{
  "num_hidden_layers": 16,
  "hidden_size": 512,
  "num_attention_heads": 8,
  "num_key_value_heads": 8,
  "head_dim": 64,
  "intermediate_size": 1536,
  "vocab_size": 8192,
  "hidden_act": "squared_relu",
  "norm": "rmsnorm",
  "norm_place": "pre",
  "norm_eps": 1e-05,
  "positions": "rope",
  "rope_theta": 7020.0,
  "rope_fraction": 0.5,
  "qk_norm": true,
  "attn_scale": 0.125,
  "bias": "qkv",
  "tie_word_embeddings": "early",
  "parallel_block": false,
  "extras": ["local attention windows", "shifted keys", "gated attention", "value embeddings", "capped logits"],
  "init": "normal",
  "init_std_qkv": 0.0163,
  "init_std_o": 0.0,
  "init_std_up": 0.0163,
  "init_std_down": 0.0,
  "optimizer": "muon_variant",
  "learning_rate": 0.0124,
  "weight_decay": 0.014,
  "lr_head": 0.0131,
  "max_grad_norm": 2.0,
  "warmup_steps": 144,
  "schedule": "wsd",
  "decay_fraction": 0.745,
  "decay_shape": "linear",
  "final_lr_fraction": 0.0,
  "batch_tokens": [131072, 262144],
  "max_seq_len": 2048,
  "doc_mask": true,
  "train_tokens": 1643000000,
  "max_steps": 8688,
  "dataset": "wikipedia_en"
}
Each number is 128 + 32 x the weight over its row's rms, rounded and kept within 0 to 255. Layers, rows and columns count from 0. The size above them is the row's rms in percent of the matrix's.

# layer 13 MLP down (transposed), 1536x512, rms 0.0498, rows 1337-1361, columns 0-63
size [102 101  95 103  97 102 104 100 100  99 106 100  98 101  98  99 100 111 100 103 101  99 103 100 103]
[[133 100  79  75 139 108 104  93 114 120  73 127  78 122 120  75 110 116 138 146  87 122 178 113  85 104 108 107 110 165  79 131 128 120 114 185 125 172 191 135 122 147 157 173  87 176  94 123 169 168 136 132 127  91  80 117  99 166 117 124 145 180  77 104]
 [131 102 128 128 171 188 136 102  77 136  78 143 168 143 154 160 128 129  70 175 123  90  53 127 119 112 153 160  84 159 121 162 164 101 113 153  97 144 156 160 110  92 147 106 166  95 148  52 121  59 146 142 122 120 160 130 186 124 134 115  89 155 122 148]
 [161 147 139 127  84 152 132 165 114 184  57 139 110 194 135 147 143 154 133  87 140 156 121 141 141 148 119 108 126 101 136 166 125 164 206 109 122 135 129  69 117 137 154 103 108 148 137 130 107 131  87  91 129 169  91  50 129  96 103  74 158 141 173 158]
 [180 168 123 148 148 145 131  80 152  89 116 121 155 148  86  91 158 138 149 121 121 128 144  91 105 130   7 122 124 123 131 113  77 130 182 129 169  94 146 136 143 124 152 157  94 141 111 123 131 126  84 123 144 104 112 152 195 125 156 146 109 103 141 118]
 [173 116 103 161 170 123 144 129 187 147 128  96 110 123  93 136 162 115  66 146 136 156 112 181  80 103 159  87 150 150 155 129 121 121 157 145 193 205 110 134 168  90  72 146 104 100 107  60 146 149 120  87 146 145 140  95  83 113 108 112  82  90 142 118]
 [196 116 162 140 166 126 138  81  98 111  79 154 132 111 190  87 198 140 154 139 145 143 142 125 138 192 143 130 220 125 154 149  53 126  83 132  96 113 138 149 134  95  81 165 104 136 146 119 129 118  96 109 164 170 132 163  67 108 137  97  91 140  97  47]
 [143 112 129  66  92  75 171 130 223 118 132 156 164  99 126 109 145 112  93 170 132 134 119 133 133 152 114 110 105 142  83 158 137 128 110  90 115 126 106 154 133 179  65 137 105 128 137 109 191 137 148 163 129  97  80  94 151 107 131  37  54 149 126 131]
 [159 113 111 158  76 234 103 103 130 159 149 122 103 152 105 160 112 142  50 155 139 126  72 133  91  97 180 150  89 105 148 160  93 125 116  87 109 124 150  93  86 144 194  68 114  99 108  85 151 132 126 122 115 162 162 135 129 164  65  34 146 154 130 144]
 [121 119  69 125 110 117 113 146 147 107  77 151 185 122 143 125  66 198 133 175  92 130 157  89 121 139 141 139 129 168 104 137  94 142 135 140  85  97 125 107 187 104  88  81 139 126 169 160 131 156 135 115 192  91  66  94 175 125 169 116 144 144 132 120]
 [183 157  92 100  67  88  95 114 133 167  58 161 128  72 151 139 147 102 124  88  68 184 139 102 129 114  97 120 118 100 128  68 151 145 172 135 126 102 150 132  93 136 132 134 123  81 140 123  81 123 172  92 153  90 101  54 139 141 171 114 139 173 144 147]
 [139 124 113  99 124 143 120  86  90 135 137 142  97 116 123 102 120 157 182 164 115 116  95 128  71 111 144 124 111 119 134 158  91  99 139 190 138 112 197  99 127  84 139 140 118 134 108 124 147  97  79 107 165  77 118 125 160 101  86 143 178 165 109  97]
 [155 163  79  85 160 116 175 145 162 143  74 109 158 155 116 150 175 177 164 124 156  75 180 105 165 159 127 136 198  95 158 152 116 157 132 134 146  99  82 161 151 122 165 127  76 112 166 113 159 139 128 166  93  86 162 132 166 143 162 146 109 155 165 207]
 [127 171 120 119 119 119 156 165 107  97 142 161 126 115 154 183 142 170 144 163 126 122 136 148  58 131 107 150 158  86 102 183  94 111 110  57  83 104 155 141 160 151 127 109  70 173 130  76 128 129 123 132 175 157 156 113 120 167 114 141 173 112 116 131]
 [137 113 130 115 120 160 159 126 125 115 100 120 144 147 121  95  97 125 121 106 188 125 122 125 139 118 154 113 144 101 124 101 139 197 102 108 178  94  83  91 148 164 154 160 127 143 119 140 143 168 115 165 180  84 103 119 142 104 205 147 117  72 114  89]
 [172 115 140 132 108 150 110 126 132 115   0 185 127  94 121 114  81 170 114 169  97 101  85 134 169  54 129 125 114 162 136 101 115 165 190  62 175 115 160 147 157  85 153  65  65 105 139 164  65 114 141 169 120 154 183 134 130 100 148 139  80 102  66  93]
 [169 154 136 134 119 143 188 109 171 146  76 123  93 121  90 153  89 137  98 123 130 177 102 117  84 142 165 197 144 136 136 186 140 201 101 142 164  90 165 131  62 102 100 143 147 126 158 142  82 151 121 111 135 139 103 100  95 155 164 142  74 138 121 168]
 [184 126 151 160 230 146 183 151 122 149 150  94 155 117 191 173 117 198 117 194 118 167 146 166 123 167 140 117 177  43  99 122 134 167 124 111 101 140 142 131  91 184 107 131 176 169 155 130 122 117 146 118 159 135 139 103 156 169 206 183 130 115 151 134]
 [184 255 133 164 142 114 178  91 101 146 160 111 143 100 122  86  43 179 157  55  90 160 151  91 112 121 109 122 164 125 121 112 139  94 117 107 105 150 205 208 103 119 191 132  76 142 110 104 129 132  92 140 141 146 163 104 120 149 152 138 142 121 106  95]
 [124 170  68  80 166 139 119 123 192 100 149 110 181 137 130 118 183  85 115  99 156 114  86  85  77  57 133 136  89 177  92  83 143 112  88 132 150  72 112 132 141  92  77  81 158 124 135  60 108 153 137 155 124 129 163 109 132 121 150 178 121 144 197 102]
 [169 100 133 182  93 106 138 101 132 153 186 144 127 117  91 198 146 114 161 134 120  79 110 245 131 103 122 146  97  78  85 156 106 124 154 156 175 166 125 120 159  86  59 145 184 173 164 148 100 152 139 120 166 148 167 109 185 188 128 102 143  67 147 133]
 [141 162  79 112 108  80 163  19 102 115 153 119 142 151 162 129  69 108 111 150  67 138  97 121 185 134 144 185 138 126  86 202 155 157 105 106 156 113  97 125 122 124 103 157 135 104 126 180 163 137 162  92 138 121 113 117 142  96 171  92 113  88  79 111]
 [153 147 110 148 117  44 116 126 153 117  79 126 145 126 135 141  87 129  89 147 145 119  94 200 120 142 120  98 165 131 168 130 195 119 146 171 103 106 107 104 176 127 144 110 142 134  85  71 146 127 106 123 107 120 131 102 141 114 127 103 118  54 126 153]
 [112 124  99 146 152 184 174  89 135 124 226 193 155 143 137 112 104 136 175 103 120 112  84 148 194 125  32 138  95 135 134 193 144 113 130 127 133 188 138 134 110 136 142  94 126  65  86 104  61 116 183 110 165 111 187 136 122  90 130 125 124 156 116  87]
 [101 106 117  86 135 112 101 133 126  83  53 108 133 170  73 112 140 142  79  80  97  65  68  81 108 127 114 137 103  76  94  81 125 144  97 117 115 134 121  64 108 166 140 144 154 101 140 128 122 149 143 112 144 130 162 145 149 115 153 114 162 105  53  79]
 [179 124 164 166  99  89 163 145 116 145 108 100 140 142 139 149  79 155 142 136 126 138 135 157 182 109 155  50  82 142 135 194 141 167 138 177 162 187 203 147 117 150 174 171 116 129  95 126 119 128 100 155 122  91 122 122 109  69 117 186 117  72 127 120]]
# layer 13 MLP up, 1536x512, rms 0.0872, rows 1338-1361, columns 0-63
size [105  96  98  97 101 103  93  98  96 101  95  98  96  99  99 105 113 105 103 100  99 104 103 102]
[[140 143 142  84  62 100 167  79  92 133 142  91 125 100 120 116  44 104  71 105  86  74 115 172 177 162 225 124 138  99 131 187 124 121 109 151 137 132  63 122 127  19 177  73 115 137 177 144 131 175 117 125 109 146  99 138 135 143  84 137  55 134 144 107]
 [146 114 117  82 101 135 114 152 162 150 137 123 160 165 157 204 133 138 117 183 138 186 160 185 111 126 173  66  71 112  99  82 139 227 138 102 103 103  79 131  85 133 143 109 118 170 113 187 172 200 219  73 127 137  88 141 143 101 111  89 107 165 141 113]
 [140  80 160 148 123 140 141  93 123 168 150  94 142 111 181  60 145 174 121 138 137  67 106 100 133  61 145 128 123  57  72 107 118 151 114 118 182 161 143 190 151  85 120 189  85  73 109  82 124 173 171 126 116  75 136 155 116 104  90 106 148 134 115 130]
 [138 103 134 141 106 121 130 106 133 128 145 137 178 112 140 110 138  99 120 224  76 112  95 106 147 114 112 104 166 112  91  87 131 127 133 177 130 139 138 134  72 144 144 174 113 136 152 117 158 126  96 105 134 105 147  87 111 119 113 158 111 129 178 151]
 [169 140 104 107  91  96 108 130 128 114 145 130 144 176 128 118 181  99 138  93  62 148 125 125 129 112 119 142 108 119  71 131 122  58 108  96 137 101  74 126 180 144  81 118  92 185  89 134 155 188 134 149 157  91 156 139 139 143  74 134 107 127 113 115]
 [120 107 145 156 134 124 125 176 115 150 174  76 109 130 138 126 134 125 140  70 158 121 125 103  69 126 208 168 119 175 107 110 160 133 143 154 131  94 149 155 195 144 122 150  97 107  90 121  93 100 121 192  78 140 128 102 115  86 138 153 130 139 136 108]
 [150 182 145 146 160 136 100 100 115 118 149 114 146 107 154 188 112 144  97 138 132 132 114 116 151 139 136 155 114 146 130  66 158 151 166 121 103 205 107 104 157 145 123 160  68 144  91 148 160 143 136 135 115 162 133 155  80 147 139 160 112 126 140 150]
 [163 145 178 134 132 109 162  80 112 153 187 183 119 151 110 155  98 158 181  92  97 128 147 140 116  91 126 124 155 116  69 178 108 173 170 136 123 132 124 130 164 121 100 116 214 146  95 102 157 142 130 152  52 108 125 139  63 138 128 114 150 107 121 161]
 [148 122 165 129 146 114 121  97 203 117 170 104  94  83 143 111 153 114  97 155  86 132 160 139 139 116 153  97 123 131 104 132 161  60 158 164 173 137 170 114 160 145 120 123 132 102 150 163 137 199 160 146  82 125 115 203 127 106 122 198 119  79 124 147]
 [118 117  98  89 140 106 124 110 137  79 159 100  88 110  88 163  81 102 102 150 114 115 102 129  95 181 107 104 164 144  96 187  79 127 196 126 158 147 138 102 170  56 138  78 142 164 139 178 143  98 148  96 182  88 101 137 102 130 157  87 120 111 132 176]
 [121 120 142 148 109 149  94 141 147 123 132 160 129  70 111 163 144 166 124 147 150 113 175 171 157 161 138  82 138  94 159 129 175 115 102  93 128  90 103 123 167  88  94 126 141 115 163  90 137 108  90 104  96  98 160 126 116 184 157 132 105  17 146 126]
 [125 117 105  66 147 119 142  98 189  91 183 127 158 120 170 121 138 113 147 126  90 130 122  81  97 135 131 115 183 142 120 131 114 111 119 114  85 121 116 189 205 156 169 104 136  79 121 121 123  71 145 116 108  97 165 132 110 116  98  92 171 210 111 107]
 [161 161  99 113 123 148 135 155  63 107 129 109 101 149 102 157 152 154 128  85 136 161 163  70 148  99  63 125 162 125 138  88 117 117  68 148 119 171 107 164 157 120 175 112 129 111 108 105 117 141 172 159 120 164  85 114 105  93 113 147 121 111 118 107]
 [192 151 114  74 190 122 111 156 165 209 161 108  86 161 151  93 133 147 161  87  95 121 176 166  99  76 125 101 158 128 153 128  89 194 137 112 156  95 131 125 163 139 173 111 109 153 177 138 136 100 194  80 150 116 107 130 152 152  95 145 156 177  67 136]
 [115  94 146 106  87 124 168 124 131 123 156  78 126 133 145 148 153 115 165 120 127  88 104 120 112 128  96 149 124 166 130 104  90 183 140 103  78 119 157 118 137 181  98 187 107 128  80  90 144 124 136  87 175 120 122  57 122 101 138 126 136 130 132 146]
 [124 187 123 109 182 142 145 116  92  88 158  93 108 133 134 127 108 153 135 183  71 146 169 114 105 121 148  82 153 134 156 108 114  76  88 142 157 150 161 150  46 151 146 119 119 105 156 119 197 191 160 102 146 162 170 177 103 128 101  69 120 113 147 129]
 [ 94  60 182  35 100 127 170 149 151 150 177 132 166 120 165 171 116 153 159 103 139 152 103 132 141 135 169 100 133 120 123  72 110  87 112  73 145 147 119 152 190 145 109 120 136 157 140 100 126 101 106 105  85 118 157  77 104 125 171  92 102 102  67 114]
 [161 169 133 117 110 135 111 106 126 122 161 153  97 107 108 118  96  90  85 149 162 163 135 106  95 124 135 150 140 106  91 150 103 135  93 103 131 116 144 101  98 148  80 134 137 118 116 106 166 162  82 127 140 149 155  75 121 140  92 110 159 139 116  96]
 [139 198 112  89 121 155 162 133 121 179 163 137  72 102  86 143  77 169 103  80 151 163 138 111  91 125 190 195  96 109 134 156 127 140 145 145 119  50 133 152 139 119 128 118 168 144  70 187 117 137 139 136 103  97 100 172 125 118  85  95 144  82 171 141]
 [160 155 132 129 167 178  97 159  95 165 155 142  97 117 113 154 114 140 144 145 138  82 123 107 161 110 133  95 147 128 131 159 178 121 171 156 117 107 117 103  83 123 127 138  96 105 191  61 152 158 100 151 141 111 129 110  95 135 138 118 140  72 122 136]
 [125 122 143 120 137  93 110 127 128 126 134 127 154 107  85 112 125  75 194 152 145 116 113 132 119 145  63 113 146 108 161  68  92 144 113 108 140 169 148 146  62 108 162 106 118 172 150  91  93 139 152 143 117 169 180 173 114 130 145  97 150 162 106 147]
 [120 130 120 115 162 107 133 144 130  66 132 142  86  75 101 129  99 142  73  91 128 121 142 107 177 177 140  83 145 161  58 120 115 111 102  64 139 137 107  68 133 129 135 115 149 177  84 159 181 140 113 110 132  70 125 141 137 152 162 142  77 166 107 164]
 [163 111 154 144 123 163 118 110 131 185 125 135 150 166  85  37 178 135 133  99 195  67 117 162 176  90 139  98 104  27 126  78 103  88  96 153 173 118 134  87 113 183 122 118 118  86  69 123 117 148 121 157 177 116  73 124  85 121 137 102 139 127 124 174]
 [ 91 127 105  60 171 149 154 161 161 135 161 142 120 118 108  96 122 127 132 138 110 158 146 153 100 171 125 149 104 113  95 141 151  88  81 100 116  80 139 154 175 119 163 167 171 159 181 182 115  75 134 161 101 183 116  86  79 136 121 139 115 105 150 156]]